{"num_hidden_layers": 22, "hidden_size": 224, "num_attention_heads": 14, "num_key_value_heads": 1, "head_dim": 32, "intermediate_size": 576, "vocab_size": 8192, "hidden_act": "swiglu", "norm": "rmsnorm", "norm_place": "pre", "norm_eps": 1e-05, "positions": "rope", "rope_theta": 54000.0, "rope_fraction": 1.0, "qk_norm": false, "attn_scale": 0.177, "bias": "none", "tie_word_embeddings": false, "parallel_block": false, "init": "trunc", "init_std_qkv": 0.0334, "init_std_o": 0.0, "init_std_up": 0.0334, "init_std_down": 0.0, "optimizer": "adam_variant", "learning_rate": 0.00139, "beta1": 0.9, "beta2": 0.95, "weight_decay": 0.12, "lr_head": 0.0038, "max_grad_norm": 0.5, "warmup_steps": 456, "schedule": "wsd", "decay_fraction": 0.865, "decay_shape": "linear", "final_lr_fraction": 0.0, "batch_tokens": [16384, 32768], "max_seq_len": 512, "doc_mask": true, "z_loss": 0.0001, "train_tokens": 319100000, "max_steps": 13430, "dataset": "wikipedia_en"}
Each number is 500 + 40 x the weight over its row's rms, rounded and kept within 0 to 999. Layers, rows and columns count from 0. Numbers have three digits each. The size before them is the row's rms in percent of the matrix's.

# layer 17 MLP gate, 576x224, rms 0.074, rows 124-205, columns 168-223
096:498548446480532452556435467524488526455475482498515460463538553479582462454483535574447551411509441617507526508461430447527486545494494563491373527502550544544490458465
100:541512445501455494470429482463537511490510560535457532521519520546496470496509514529474550512559553535488515509511433576540589473466542487468488470490503529494466491514
111:489550507466524519478513514402469493456439500526483506528592542477506567471495561563520558431510481558471446547465507507533518532543542487505461526580504535448464482445
111:467514508489504425532484544465544449440448585508489516434531533429454487555497478539513554553527511511511450537418475494491515496471496484498472542502458504526469534513
091:482522539493474433524480530471447458472593474528539523486451523549499474533533407548495567489497533545447544509560519471447549516514443437516493483462553532445493533492
113:477474461430454450495481533489506419589444512509507519465481524447424488488479529554567516587545510539484452533522421483573547500540541505440541476552473454498529477540
103:451466454519499478482520432531469481528453561521447507517533432536484528513515478478545493560448509546427473478515508545476514483497495462441528443513480575522514532559
100:448496562487513448554528561475488483461486534471447465551462475467462515483471474539552508494546547505517474488500516516489551485512446500522543472541551414524470477509
112:532491522498495490482412544385493537515418584466515495451519541517541493477458494479526475476499517487497513515487486480473518536475478463466497510445492480497505462399
092:596526429512544537394532477478547544463460500545574471557561507529548484449513535516564557446555503527552496505541544468487586538512519509530482595499444572456477487492
107:530477474575432484446457516471542486483524529521445484433461445443553505497448484504470491578547618535499506534459433456507486490525538516568442541509418516559537527499
101:383435402479453484462560408524510519476488453438569530542552491458536546436405449508506528500506447507477495537437437525542499460530529507498448431433474486551531502500
106:479505459389532504477394462514520550523541524490430490465504490526524495520481481499526543533507541525488476444483485488529494539500526499459529509445468464477456581489
105:520495428478516438566504489480575472489504485447518529506508458439502493504505545413502505497500490440487500593494425474486475592509531536565464518493428556471498517497
094:506466448538565455528460489470477512471471530508504553526444546468503495482482451592589464522594499562608508452485485517484557537540558496471529428562531416505498483525
091:475551497548511471515493474492473507462490523433492511489538543458508468500500506545514531560515516592556592481547464538503561591489488506512488494533506469504560463483
094:535477504466485505526528536460473498429478465502448456503377473554498493495431421493503551538551556559491498487495475502457444502567455500479527521466454488463498494495
104:457465564523510516438504529482486546516543481528475594572452483477539527440512512453493501433477518547457490553527505422474491480535579521494593537486483576439503476436
110:474484488416489522502548464450478478501514565536519518561507531482472515458565484432512558582536484583522519502533490521525426470588492477487501508530487493519522466529
096:509508483510460447510471457478528531576530552519519489562465470456546450469535593568461569443506479477453468479499562536524445533486521452498515476446540559589586405520
103:459528543539516526464559474534484511456492505435492482608502500548473558533493489478508536469555489559478445505482533542480495486558476545497573491463483487517436521517
104:480484457510485495466449474462464470524529539494460511507460545494497496470441455472493494452474419463436511513479487548492533519422557546560558450522497547490490474459
092:502510501504546440526524452522486467527552515504398506549494451576486491426444440438450504556565530558503449597520533490507503523532532563510489534576540458467503493542
104:555454454474486565450426500502469489494512498511546533495492516493469517460446500433525485422516534550529473456466557457518471488530531508571410573523504544503470499521
102:461465502592449503463510523556495463446528536496499566610465462522500453522489468509535450529472531445567496481472446503536538517507488547524485464467453568505561520467
101:540421516516524495571422526545479462466527551472502488536543450565519561432474516492484502446470516559513561524540514502483518489542575489463512547444472508562478460492
100:490572494496578479509515527557432533517407599463516531552465489479510521553560506521530478541457492504537502531520499406545410515541488471545475457542482478563458456485
108:493459418459468536497506523515595518487510536495522473531500488478494492506444502435509497508538472590408510529481471482535513589519451513529459478536561500550509492490
108:550502445400554535527527565505502547450454578522503503451521494484482427542445536503503484424509542475479491464489438446510545495490419506515460540480485454579497475465
106:491510523534507550525459530457523466490468522437445519595479580474530568439475478543545517555508507484486465530510429534467536541524489532426538481499443447539515485452
104:515529450401488500485490491480433577510491488544418456481462568554550471465495539490530515466553523588479455517437497506535513479497524494421531522493474501486455468480
099:475582488439463537494461432495546487475532569486538494534418534502508494448534524521550483523503501588458363544494556591483496478500519503476546459505466523489457459530
134:489520536507528489582575511524558488460472520575496486505535452502484458431492545524474456459431489481601538512492532506581491502547549472537503525483533553539553511459
104:578502530513466435515527544495503438486447490475498488583465391476548502489421501447484436511426510527531491560534517620471520489545466502567481497592401558535526534498
103:471464445441412420506528522491515488508534521459476511506535552530569557511500528474537545484435507552506466487488476465596583507531435490545472531428430514583499531469
102:545449462556465470427446512457481513578446477459517565498423518489438512520493454520509534519503456458530522448475535434533507505478571504498585410430475468482429545457
096:515498527502535469557488454511494516440515537496574523475521544443421488497416478521464499416520509518486468511464553460478441506502549459475569492519512474528568456494
096:429497437453410494529446426555390461520499526501535493458525541539570463479561550560527503477461557512500451506528488470505511578574541608498540489510441537533537461500
089:495463562535472513535448392480445556483440537536506514467512510538465413528441472544529496406485499479501542485448515541450525509541521515448555505514533583506508514480
114:485499452456467503426552507510561581448513510554492564455531485441553485482498522449456557502494498518482509508533520519525576452415531564482456487472399536546490506484
108:513506495440452510491473498527533505465512472493517462504455495447516485434411476503520496472524472541563490546484499499516500570554520555538465508523453492487468574525
091:512428451545540397530496521533447565479563512500445537447520436489530530494477536523435490443470454471471510516461508514529456563496441560528496456446517465551447454531
099:485441480521418423467463458475469552530533481549524479484512513539542534428426557498474496516515496494475499579521490515545472458493488463446483461541444530478542594452
102:558482580404427505557576469453429526482521491549552547511506480469521526505555558513556467536475436547467494596483533391522547481500512546449436483507464501426497490496
104:489473451502454503477466518500470473519458487482562504463440490461573493515523449529443608498471474524509532483544399563455536493490575461480509594470447499593522530506
092:582501480482505534553448502448501519497550516445497547438490490475535493496507465438526573515536434490482416575561591498463448574476489511492454571461568489427550479536
087:513484475435500448520447550441517465563507503598463508478524455488606500492487372397484507537483482478481505541544503477521527487478465557505520472502524511557444501487
087:522522495399469472502499510454476463484561503467446566531479507480500502576454497474433472536509484515533556541496482461487508516523464504597421456555499540478565533554
107:475465491543518567525502461439418522434468539476548507436513526492513484503458480490523492446490540494594508570575501511493476559475516514464467475458472472419491587512
091:420514552450441585446506422475528494523480535487478499464494541522530507514511480527522475429524529511522550497531515493473478509512437505472487512514509503476473468441
102:499496497506479476535528505540515489429525480513491473526523463458485467453527487439504505475476442593485482489481485508488500465540460468498483552467536500507521489470
090:387523497474517502545475591463467471532493378547468470505407532597493470433536516512420492494479459473515517513481507516526496533536466499420497436633476550490543544543
091:451473570487475472480460542478479544470532480542561516471481530524538476527496463543520450476490522489517527461491452454562574581460453601442476412591503467539462531536
092:539523524504484560442420527487476551495447546531502478450493522417522485499451451481497433491524479581470533452541475519457410496640528561497420482475496511463551489517
114:514469526482462445533513497509560508513501572569426444512446556431476538527535477506576520489503498483524471537461453535464486483472510566490514493498504462508459487463
100:476493469530549445478527458438539542465524538527550588484490503487490529490495470558463489540526507595433491467512508535509519509520501537523606485475465508574552552497
083:611486518515586488460511491509537468546508486518522533478491428547542496487469486532465512506428518525514515536510530489512578491504473590476440499549538468557376451453
098:522552498489445540506514499521511564551529514454536568512501471562417533501455481467596573465507519488484411453536415509403502495547468457481520546477499517495455528514
100:488490477422528571546512413541439486521551504425488507499466520489517519494450487559525525498523520480496486571525580534516540476494468444498531561561478589394467531489
101:537555462354550501537437532522484603480467523475523487542418560502515523435485489513449498476457431593527495476550505459462555563464508573475471534478502579478477507494
097:522549527503509451551453513530504539495511518560576530537576492397555532526455430503523473508504485508438540516526542495493525524443474525461549491474476512499457430509
085:477508385539507599468425428467492551530468534478555471475468524501484489532542542506557443506494500521462452523493508493464544473448538501568487477463554547546501463469
094:492532536450480489479457479490493485540510514524577502527481514492515543553466476504459488533508518516472535437504457477448537586386505536497479495590530515511549524516
096:555487500483520542499502480531517562600530480462536569521488529554546525458501541472519522471551504543495594527506514473439534478529501503538576554374544401494563476468
099:527396475473491489534535460433503531399412517454476521454440511509506422484434443525522495506507404473426484604475451540486504501493557492491447545485491450563470485494
097:451521488498499487480473449498564468393540524519562464435464502470481582496524501467557566542559479465507465473486447565505491468522449476547490514487449481504531480532
094:439529411445517454511539435439540541503513531542493544420562502524537458423546533510491517477501519521461464475504557471551509436471501461474516492416586502612460513510
103:436532509544482501559538541557478527480452495462499488547396476484498488507422527453518515456506581550531494513445556580437499593469497502540464434521413463454559566427
106:477431553565549492512455458477546509481445558489484518495503525529573493429418447548531516481486472444523449565538466538498543517493513465450478557467471544549529536471
101:481491488470455509496552498473423550474511548517484510516556513506532493487485507516589479486480489574508456463492457510513536487523616500503491497485445432492551490516
103:450441525444497506466510446419498534464482452496513498493436500501512555389458489514494526537556482554478461544560536480492443525504577519511504510490474482491573484485
105:501472495546519441487462447481504580513571397504460579529478516540556438519547529459533537489543504514473468550487494558550485516520495531508416474510448415489540488435
100:505583461452485430441441524525509501475450558515489506509506486536499563453430502478512488465481553564425513607478446541505483506492491506474490433482520551537486541552
108:441515426456515565493432463494457510532504582466551482513490506473484577522463535489488568502542536541510529465395520457537521488533596446488551464440466452522531490470
087:485521513461482445517514451516431514532530487575391532439507517441486505547495537511548525512523486491537541551420465452446467576494497500503523475491493512488520451487
094:485450547510491492427420475477492504570490550531503470483492559471461552496448494517572539519534508479460498501485420576485486472496550553476488517476494519524494495487
094:462485509479409449443526480512508558519499489497519402400510544543492534456456592495480486502421479513563515452423464458566522461549496508509558392575498494487493515525
097:441442573452500456531464451526476430520490554490495533512538509485495525433552542523493529523513477478499408476505506481518534509551536553472476459483501422511455446462
106:450523448476524526552538532443591479449442470537447511591514503461486546502434495541521492443484517498417447537514423495507540427499519476443523396521450555523460532466
101:421439529502485470425463539491416538488483496523488570435531417465458528475483498508493567470492427525529427502537533530588515485487522465442547556558486480504453449471
113:500548463439455489448519482514514444503454586457556509471465526476469533507499475537544638440483542524536485456422512478490441521509526534548529482490487570444530482517
093:436528535512464406457477491480470513504504580509505567498506578477504531490473518517445537531426515516532485467518487523563489516547479505515535496485480566530541512540
# layer 17 MLP up, 576x224, rms 0.0752, rows 124-204, columns 168-223
095:511478467452516555471539467563487496474472534501459533478507515452457577475538455468505551525459534571438493496558525501504442496542458510488502533570458495434562593535
097:542496442465494536555558482515505517499544515563473533496399560572513522459529404528506526595486473549435521469483509505471540441498491514545514490523491500487485511565
116:518510489523532478477502437500558481520496492452479485534454537506459543465467497465481546499533511446473413515567472587479532460489509508483561460536557505418503511456
095:523432540546443443540523502440494509525501507464531543619440488465499525537554442492566504439524537491496500516529491549485528493523439442505477473490501527433556507559
089:538536507458545462507518486435499505548510487503524493440454553492530550498436478471523482508595493501468465508439513448502498452462570542487535538502498515447502514477
112:554553548493530565509505492473524565534472473501513517477430526527472513465507498560542566464501517550521447479534554475462523504422582409527566447493477519396530476507
101:558457442472447531495521523516484438535532507525462505565495535421448472482492482514521521474480521365519510497484494530505551484496457500510484539487400566499464515511
095:394507489511525500528448521516486493582503468537488449460463529511470519471535448511451536438439503533506502515497507525568487471551515505489523516459513525480490452527
113:482470476561581514473473464531513441587566516493578489519485523469535460550523518499490491412457473458509464511525469522513482516560430428511514515535462489549455421607
094:483481552546481447533460504542541530477491585534540461486520484498489470581448499501497516457549538496548526413504464483470553588501521482487526470428516477552514522551
099:481498505558440513441505528509472535516506473542544441548521510502504498547563521486462509441457463515426541512511501503523481474576505435549506507461457501418488486491
101:510435565533491523435543517495526450565512512447440441429451447536466485487503528535490431510499464485561442481450487503555404480522519473445560480510552482502511489493
107:417558470441568508443515504513500610484517492519498496492518467577524486526548489486500500434482531543475456516482535427508551474452503484465595505458531534486522448501
104:544513506461495518516471529493497499485512506498434518476528503505478471540519559470419472490503432486523509535551562473505536435523523493439513495518440453509528489487
095:493469492502476455431501415547551530391565544483530488474489482471564486518523477521467506447515541570562510408521504502453562593433522507509498523502563516536482475432
097:489539575502524429486520480451467602553546564571556449445484530498468496535532516555464505503499461526593509375538539493494541537528582467518544470538532530506510482510
094:561509562584519502506481516523463536519500489509476575525506573591511487561457533475526528507575500484510528527497548526516577526486440504488509536482565511537537557540
097:461513526548497468537493538509514505492430492492502483466477495547478536518425496503520496497527491554477559451479418529530536492464485534455415500440444511476529515445
105:520488477516519501518557464491419485524547466476550484516460522588481536535502401526536434494523435552458504536482504446479530500486503429532552425500546504449523572479
098:490499472506406499543475597508461414476498519531542498490616561511519495568523558481454498539492465445488462475473439546513476534528480513509510499504455468525466454548
101:474438488516509488497415495480505553513540508523533485519544545486490512554517467407556585491530490442464462464505470469491504471445519456494485484511478541463520511495
104:566593403514522507523509466522539492457528458480433461499514530452474567515488523418487500541499489496572475475451538516469496498478520543455404497534475533517403548503
087:547530483462556484490573572509536527531457478452538517512482519546476481508512510555525444473534498453524502538555470514526493492494509568486493492520475468524488514474
096:612510544514499475589547473444470488531534509533479529528526443473508509501494471473529476465508529508454481480534460572480589468455554553524487434467484514544464506482
106:515527435468555441553491484501399456456491464466490436483505517469465524495486449445477517552482466506462512495525488506519525522456491543502532537566454483507387531501
098:447432516555510529497555559542469475508450492484439507443535519514457446485508510515550510510552484431465544553491508498528559446506469498461485452569487514539470538535
100:512444608481491473527520497535551553545533514511528488477549476542487528524512516506559504539558496501469473471454508544435530493514507516440474472532527534491479427463
103:520498507445446526520453444410510480509429535488511512585432482531458488463545504481541497499481497479470598536433519504504525543495491498505486447521451511504505475466
104:442512506520526547499402480475512497549573329470439439536543505457548502419447575493455484574490506542491526501538584558479460514485578493510510526499564481469425485535
107:519446551492524509497475481486409591541454503518521445531549510539424514441503497538488452474529518585530428485502509515594546438448558508494566500488491480480505467474
113:457576484530498497479418475489498566546503458508506529522450518579537540514508475510502468458474524532483444400457515516465513474522470468505515485502450499428472558568
105:523515468471517495528471509509535477446485562462568525507502558520489506512518474513512499505512474479517481488531492498515459473513532480574521475489569546518458416570
091:542519456502459495452457495555484507564499474492534523495519527495539549504562505494498514531540502438439523512511510533478517479538492476552518424501510475467540460546
099:513500493467453475476534618546521494496478458559540545534487535544572541562454521432436550502495543456503500482546498472502487525462529571490494478496500494520445522473
107:559530554502463528570491496486477480501448504478493501469489457453452478524512555539592472481520541496454530470420457484458551472546498467474535531501494530484531441483
098:552537429500480538447459499531516422445533488455509407461554473525435463535517444540530475434500528504542573545556454538576430541561488464551491483512551538589461492507
093:470468496493459481493436447546511500482522492477601511463462456478552535543543477400498443502541507499470460503535478565499444587474486515561462441544509414518495555509
115:477487427500521506451504542519557471504511547508502451492428412487421505430459515530555518584501519479600508495471511506539516401448546503496491466508495497493572556472
094:471430551489490575541540466490558496446522518455425488554483458585458438542491460532564494539541478454429446546461496491542425355504514472474486536461462514449476464490
109:430512494469446457518498500458529493491472506456457411543448505495589398501531511475485570475531538515524495450511479503496438480526502545496491501519473455500543505448
104:497541499508522413511505466532461576547543501459571511448540544474452538488512465548506537456573537524536532486548469455452515468507498474427526461551588473472468583477
091:545556506456432417505562453458490612534557507562465482489472503497515493490529519504443501485435455532521527457474492520516511514569512408537504462469496502503583498512
099:555469500474486547496533528572509510480448504502493454528447466436462444418524520511551509527528499511580509452444492577505482470535469582457439468501561521552555456479
098:497445501500489476533500528504549511475502489514471479544482563495541472527442470441493498588478556542511496544526529483476538435520503595463550573573477490461466458538
100:542464525482461521520474461513485517500433538514450582429571505520549456538510475473472511573460554501603512512464523486558577543530500500565508504453495517512503467522
090:496543517473537458516536461517535427415448491456496526485523508528500516514510508523468576518541562504443471523404503560514508481590471512453533468526463559449491521476
097:486505437531527542473564483483501497432480558465528486554505572465447571480462469406511536472529537538569539469505530536472532541537513538471458466451510521530495447499
090:492477401476514463464469479464510507544462515571452515468481533461532517511497555459462503509524475494433511517459596471469500493549487470471521518461431585500512433494
099:485504452574572609558428518483533527455468505499511571445486531465441554568432482467557511477501514503522499480464470448523510467466506560544468462495407512462494486550
098:551527535573560522456480540471516501551553480535439512578459511441517502545458491451437517491524535537536551554511553460410520601451473517397530420497504478505429522467
100:497597468562426511605522495482451498512557491469451490522554485495554472514475469498488480490483430533472504552501509525497548528461497531466579518476513455516527492517
088:541480554522479545513476499476518416503572514479462583521472442495431505518498489431488494461557485544580481500513450602470495504572496461499457472528417510426482457410
096:497505521519541544518490578467519506459492464563492442467524496511555494576519526455513534523524482431479503421489531439521556514518464527519442547458488460530460534581
093:471523491516493452508463522448521533484489520509442508497458538526502599512533476499479501419485593514539549496503468452456509547527478519498505499470416440509444484549
108:500507500471507504462485516471445557526484477546446518467554575543546528554507472545522580447512520539466570512507437480526453423471448523483584506473546428480515483473
105:483483446541527422472442505469581456515501494398440411483489496444528563516539519497488440537502503543481454507438470531462483538502497545467504465484465514460431502480
109:535420481428505478477518546514447436514451514439423586535462460494460432454517489538542538472523505495460466536466458513565501475457475544512489500474476563525495506374
099:483573518513443494543505427496514465515419464503490487457448518403510492489502486517476518459498571448564475453510448592542514537420530384484541429496543516499481544486
098:440520486505527523508478494487544534510483521489516435532501498489474520469488467469453581473463434503566491486518473463506531558495412549525532491471568547584525501488
100:483476550539517471513421515527483451497532517540503497496417482539471514390538538532480452487565457557511503471540528525540483549524523504558498559491480454474542517481
098:516479510489507559505487562459517527502491520467517442507452490523469471482480529516553510571540470487430567552550525426544515437525512518486435461508478473513482457454
092:489521459427514521519573498488483507498524459419506533509480497454462553477560487529510494574551495446410515617521444441471442466484560450507470498517488543428516564505
095:487528476527518527518563501505512541454467527515563460487523580585424475513489471559464457481501471593572485524470509479551427474492510561456479501456557570445556511494
108:539514459520486563615514537454467567553402545506501542500501470456549455489461515439488459510558512568606490514511462484547549511474508511476517435567448430529506462526
101:471538538533518480483568467477604547513513531505504538470497491476530471461536458550458460499429497505517507484519495491472558505427519530466475494540508533459478531546
096:475491538491463481539529521568539503469480517501586468587465480538562593499529520466525494546512424480525478515539546561541529475491556562488497479467542479463521476455
096:367537496475490452493444490437479449547518507476422569489553501496539454515494491577539527588516463505465502487445555541477487476513426510508482534489536524490536577555
108:522529495501478459426485496457488525550518497486542562512537516533525590479575440509444469571505470575468510530437448545542443472472467529469553537470539484465513479471
103:501501450405485580549516482504439406462516468553521500463483509446437444487474565573459592496508456673498475517562523527475445477453608459483474474460461483569500441465
110:538545498531467463471461560504555462540560531532524541517513521516474517402529443494517569487489541522525502481451462451478570493478496539521481523373472520467454493471
101:534461515410486525446511433473537515597510542532501430515523472469479514528526553606503484544484500505511436526509577493466444414456515468508500500489495537536478495508
091:447520411497505471466529479541517513490531568512513551539464523454448517500580516503482480550490566518540508537522519460498497450500467546562497523467561545482498486577
096:576473472457515541520503491478475502514499437423507551449458498507436488467464551472513514499484509535493581483528466475515533468498443530516530464525546414518427536489
103:506442508494478466565504442479478508489521525534462541610521499525422572485477492560541464537495479469525455540499479508499535484507476495482436448569509475582498469498
101:600463515490536481494572551496508449477573485505486513519512507472498518501578465445427448494532400483436522516528517395429463470457454499511514484524485476463489465521
100:604485567486482445479570501522494563510468508470489456526517529506431493481485485458444501517522359506448484498475466547524425526388523503539430518503460552485530496513
097:480519497438432505515496510461485493485485477442560519526500534517489537432496520447543532519466466516473475533477492507430511502439516514502591515534514468457479551463
100:520502503500504536513478492482538577512562471552475566493458491532515552492462450449474463500494485474573579560479446448497504492490507499486499430549526446504487529558
107:446450453459462532582540443523444530501451522520498496486447509503416544532542486503498481430547433506515489476525501538494584496512457484552587481567512527534447494483
096:524507521464510492470486483525459540545459470510462464547497549491487497406481500505457453485488464484497489533519517521539578503448442506532477555522436490494482470547
112:491445539435487445509534519404499474500509571505455506497440458472486412479437447508445485512475475463446572403466470450473420495465438487550485437417508536523480463547
# layer 17 MLP down (transposed), 576x224, rms 0.0741, rows 124-204, columns 168-223
095:412479422537453508485477478472497513494478568472468438479546482506529518504462433581560449430468490503448490482485496493454499532498500458544499561461515442527522484478
098:456568583495500477494506510493496495430499576499545462478454453509480461512382522484516464448470492509498433492494558466522566520477471476542512411523521491503517491519
114:469457489495474500485481489493535515482622560496437505472490472533458493557526500540467552566495450474424484483484584574472502480422516462438557460519478571441474513508
096:506490464480475627446585565486469466419508565436493456462507485488502429488515489482481515489481493477480468557522521533476473604439553465470488545521437466546431469525
090:455495525550429452547437477487509449471518502527500550551498500471543417528558517543498483533445553496597524457473524528499518507523529426545494401475424499476547552525
114:396492431506477486426467424447436493535528601467516521460494501504446519499524481455501491490525508531466469507518545539517491518498499498538539559492434538534465480407
102:521533469506519555540466446521499505454437582496491596496430467474506510560515501464549526536441491494516475476476462516469466494524524507496481554520422504500508471513
096:585459525510546488551539522484523533430469717502515472509542546523489522529416493524583519509523446542537502533542418414508540497552445528469498494545512467496449523504
110:489498479581529448519504521513480469441564440554527503491447580485442479536471525412542464452465500452403522495486473430527503522526525488481560564496484496578480530559
097:541570460566486467450518469505504541485448493513486518514512522453522452482477470496433511513526528434536541439523548473508501516496531507530502496560418506536558498520
098:422427458557462542412536492546482504546508520455463426448502469444459464500499557499511478520511535585504566502501528483593537505515548471446466519494420501420531451499
100:466521491466461474466518488491520520571469413526451508482471499571509576537532522511544493468468510520548487479459512479559506521524475509532505591525571524542460501540
106:492537526600485409404579525462489543565461545559508502488537526538474510509511443422516466464515505505501488455500456516487617492478440481439442525516467504595487465489
103:504508491576491458527469503549479528527496475443453451507510525488580457444551485457486511519508492513515499538513450544466547427559484559478464561475505506483533450482
096:594445501508470496462505550544534471545500362502432442562511487534545480511503420517448445579433513513510470405472469497496504446509440494478523507454452442475463489486
098:487458481482573489498503494495475540526553372537545472532441424512567518544501471505551518447492521573478471441466507528435464462480503538532492508493425539475519429500
093:474494584453543503512521476585472549476527434499463413494536429516513528482545535491515475495495551527476509542495496558513564526498533525498538506477562486489465574505
100:463519505532608540450433423574561513472520519501464515577438534412546442495512522499497485496489507525481439531521539411516457484494518493520521501476552534447420529523
102:405509494556476498479490506504483524481524563549490538536453502492494448507574495450471525513497465498509514501570552432551452518491461527537489508520549481489497461483
098:532496442516512586488494532559473560454554450467480489415510525539558499527542443570519458475568507460522484497530540546516469447494480476496471528473489380501508564488
104:546509493504484500516510543540537517515469473536505485564508468534464589530484540467506471480483469513543476497529405545543540428472519542471458475526520496469466471424
105:545450475405440471578507427465500483471522499543432506510486486475508556577568444488515430458488513526579559466503555450529524509532478558453563453486493551547490513426
088:574517492489430462408495471583469496524484675531455476493476523520477517536505465446526492435452533567475476519450491529485502550470510530515580486529511487548542457524
099:485470505524509469530471518519485550520488519482520489572543465501491505483510523504481486515446525539551433505505452445464559498473481471495416524463507526465591491456
105:535492430489516522566561509492551482485485449482516476515457522476535553482455412482512504507558540566492533488529537487413543495477543523559484477501566515550567516517
098:559541548418459597487540483485563529477448455504532528440523480449542549550449508545520530528495443431458481504557544476488526494483505464465463488504585508436466524497
104:521518476463551502523558486519467485434482312523555522549485460473492467504543514548465463498474513528472522531457535573442536554498472524475528499445533484589533498561
104:544501482521471538574496491515541433461453375488500524538487539486472502528430499546530470485492493515482517572440480486427393592529484469489539447563543555503501495401
098:553471429431562525542538552485484535462461649521537506473512499495453530518529469474556471425497511428463509521493417453494521452498415478481463547467453473550544474513
110:525578509473517446432525548449475551572552456488462522538478463522486505453478514486541524518555482421521476547548467574506593450498503547472515483529555493546535499497
112:449572550513497483546530501491476506575564570474492469555484477465456502571529530515501482556478565457485483404463513409513506497522471416549591470456510503459526545477
104:501471575459529451574562511517585467467529446485578537483443490481522502525409504491549519499472512418479578502494499562500490493478553542506542524474526485550472504534
092:448480551522601498568568486487513497496530485553444434497472441502426456447442494498524449525437491545594528477509450514557492524512507472483516582464527528548488512484
099:515477487533533485440486576526515517490495412488486488479530558442513451453457565580487473563493528460497531489543522479540528480512442482513543495515483467535514460511
107:512516518550528537544427466506525547539482522509561533462551498524462546472496519447435461497563507522493513451549514529490519513537497497529613481533470501471510375504
099:517537422444447490509436525526505500524521563530499539463491509432531461493537521528470566432503445470520508435459447500504519468483430423496478474502465438510511570578
095:495557472538547524480493484572439552491517501447401565441530450570559471493465551523437482545452514601498442511479502488502519460509455488469562522512510447450486470483
108:532561447502472571445490511535496501517503267535450499433458457475520494471476519516532479484520532488544461512541519501496469469478540533582531531459527544494564535464
094:480590507476516485449566445437518498492462439465518476531420516497446499453490433574452483427502495475477434535505498529485512519558547499595507457547526518530449502517
110:522551539441461526470458547462505548444492582522528484405508455502496553427498452427500496508470562543481490553505437541493490472459577532520500549531496501416444504492
103:485557483466494509419514480523514523581520540536514457488408464493464498461496485425568492573488540535512437458513562582499457457491552542463495462448470507390503438487
094:497526532486501473505446485499489525457488489486534513562411502467488645451505537517482491571512507497527504498486520539477557523487449497500538454450607523502499518508
099:520492495495494551531483500545493479553462610485510572481512538541495549530542503526538470491506493614491462489480537404541543569530582502529458506540430468510534549499
100:453463502511544521487504533520497461434532320483456571522469458511514499532424498459510490396546501485491506576464482474487437521485546462534548407449474475468436508555
100:528473523471458554448443494480541522512453525499495493518577554506472451533538463485509507518521508538468477500473528473541467488465482460493494464545542510478473534509
093:550481539529490483460549513499495539519471418540516469431446413486486514434491583472497532538463420410449508433510528438480469533522472495575502475525462504552461485524
097:514475467469457556507437533490493497436496568503514543567567487474497465532435551499512486536507505486462533530476454433528451481534511461499489522540558426429557421491
090:524438557567482473471529513524511465522529350461569436470568474469541524455518533511545524543500459483456432471505525494504546452441516499452478474503486491539399485440
101:541557505520542503392435504499535548558552463524468580549529438464545467486561461531491510550492579456463547500495574576425431454500481508449503548487469539444604507539
100:462543508534506576511466544485443469512441418554554494619456517485437541498496499454439501555538457551511564507480512430505481623473530496459494463553450500499417512462
101:539420505582565501467462516480537513472462610511468546577458579481535431522499480493440507483501497450540481457463544496512402422500448488513578520549520477525553579491
090:436465541491488449527499490499488554529461629514502447460527539587533529525516508505407462461479494459544555524479514577540492497504521579426552508536537583605524479554
098:490538455490543531593441485501507531567443456453490435471521444501482481514509494502526510490574557514461553458460438468535560505532468473461456540517516479496467515518
094:508449477486525498526496491506476467530543442475510431409445534484525506455546515504450468492516497467446525508508517525486472510449527478481527492383499426511449534506
107:466558476459513490447464496516540502553495675457476494447480540485491538488520548477463488509469466448502459471522538482453512549510499480545521506549525553516526473483
104:498580536461472529473454470468440541455527448476558512520499490552393519455506455467590489484516503555453504485499468491462448483481487547487525547524453551438504544481
104:517493493517519458471554531497533479492505471491523478457547483545529514471499505543502464490424502514479452512501515463499568460440485499483472566555545499490488498449
100:529471531550559475562502567492498500446518571489507506458521490458541443538521493512505479478475475468501500438529454456593547473453505508561510481512493519479558508509
104:493470571475537527475509480464508463509469545537509495465463522491544537500522488504498487559491448479467564466577601451538450519461550512441544516504513490460526569463
101:513529507439508463509505498459490537528414471469456468476466507546471509581385511553591518544423516491479520554465488466601477523459520487485516536505544431494530524491
098:570493500533588488500544553515428518480427506528543481532468531528439440476437416489437516581466504552470546490543597500529518478507453456564487511533472495478536431489
093:492530549494487502449457537484540518503518555453506555478488454460470489464442553492492518502503485468459448505543514482538470484537412428475450554495459534439448524474
095:541568471522534416435516522545469412560564550430476519481607491469501480520499476537531468520416526426467525493471420523529504512482525500450481465468505607492497496457
105:524452497497483447498398517495526483500423564457508520469499521515520467502497536493548482451536449477594503489520538501560482563542464458509440561504531549487497528443
103:544510517529458531484556540513511506503477358491414513513502482489462537573503454460556542433508519486499453526473439514392483515445535506486472526482506506504468580462
097:434565515493526545515523529456461523550449540486527505527487480474498468480600386513454494568555488543486534480451560572471519530529570499553532553448499463464489554497
095:515447544537528532554488526506511479477527375472523486557463533458502540548462508457503480492486515478538490545514567542549503437487535502516527573569427495485506474535
107:423513444523511504478510451512479507525513621463547515466530505502494545514498542464501487423490508524547507472495465500546505454480517465526508500498449486444581483496
103:475547460491508431468435506447485507501500551483526441513548395511477511470565461556454495511505465564529457493484596523465503542473467520494491521617418513516545557438
109:557448514472438487493492470439495466436471544442490512561520594455439513483496536502597465488504473543559474522497503544496465530560524528500531543462478459464483543470
100:559550535543533572424548531466495457511443354474543566456573485540443520472503532491487538479478565512501522469469504508530491485532505578490438492587475469543499520467
092:546527558559478453521500504493516528515475397478590497491523507495456570508449421490587457485465487540492532522501464491525500517541522536486505494492492451504554517454
097:582612507495464453459541550487518502478514522484490520615483492523513477451531481467502479475474487543478454540505511474501552493534506509554591441455507501527434527472
102:479513474520494555511484437467507533432456445530584556513507482500491570566466532422518530484543539540490541563474527512560490495479461515473504527571525481538514510511
100:575545453609569502471517503516584488484538477432564517506512423530530504501529418479420514468461464522529483494527454488473505457450515428419525478516523580509552508539
101:508465516473518463475515517535533476526452637471497537537433495474503493564543463479472468419516488458511447535511504446483524501495468480538510494538526509450492487552
095:444482508512425509477442446493501479625528528505481512523566474470502503455493481512494529512495546531499515496499522543461466532486502537494507528532552516480484465488
101:417560430491549465558519469524443461468554450500474480488455484600483485522479529443427454536366531538476483559534509517480506432483522526520516521494511456489469428572
107:461505494492446546455424519494473559532416496578503551501480507551457518560485484501521468555521492537537483497620481524455449491487413469484542538513512583531504426470
097:508539489497482480560529492540466554518551407491582459514520485462479627519515488557611485506558533500508486506477434534476472447576425566488392441438469496482520531453
108:502524537502538507478544502449571490488482390512557534595464498548596454504490453474506511491450468502519494498562517509504487518486469453543433467523501524548440515514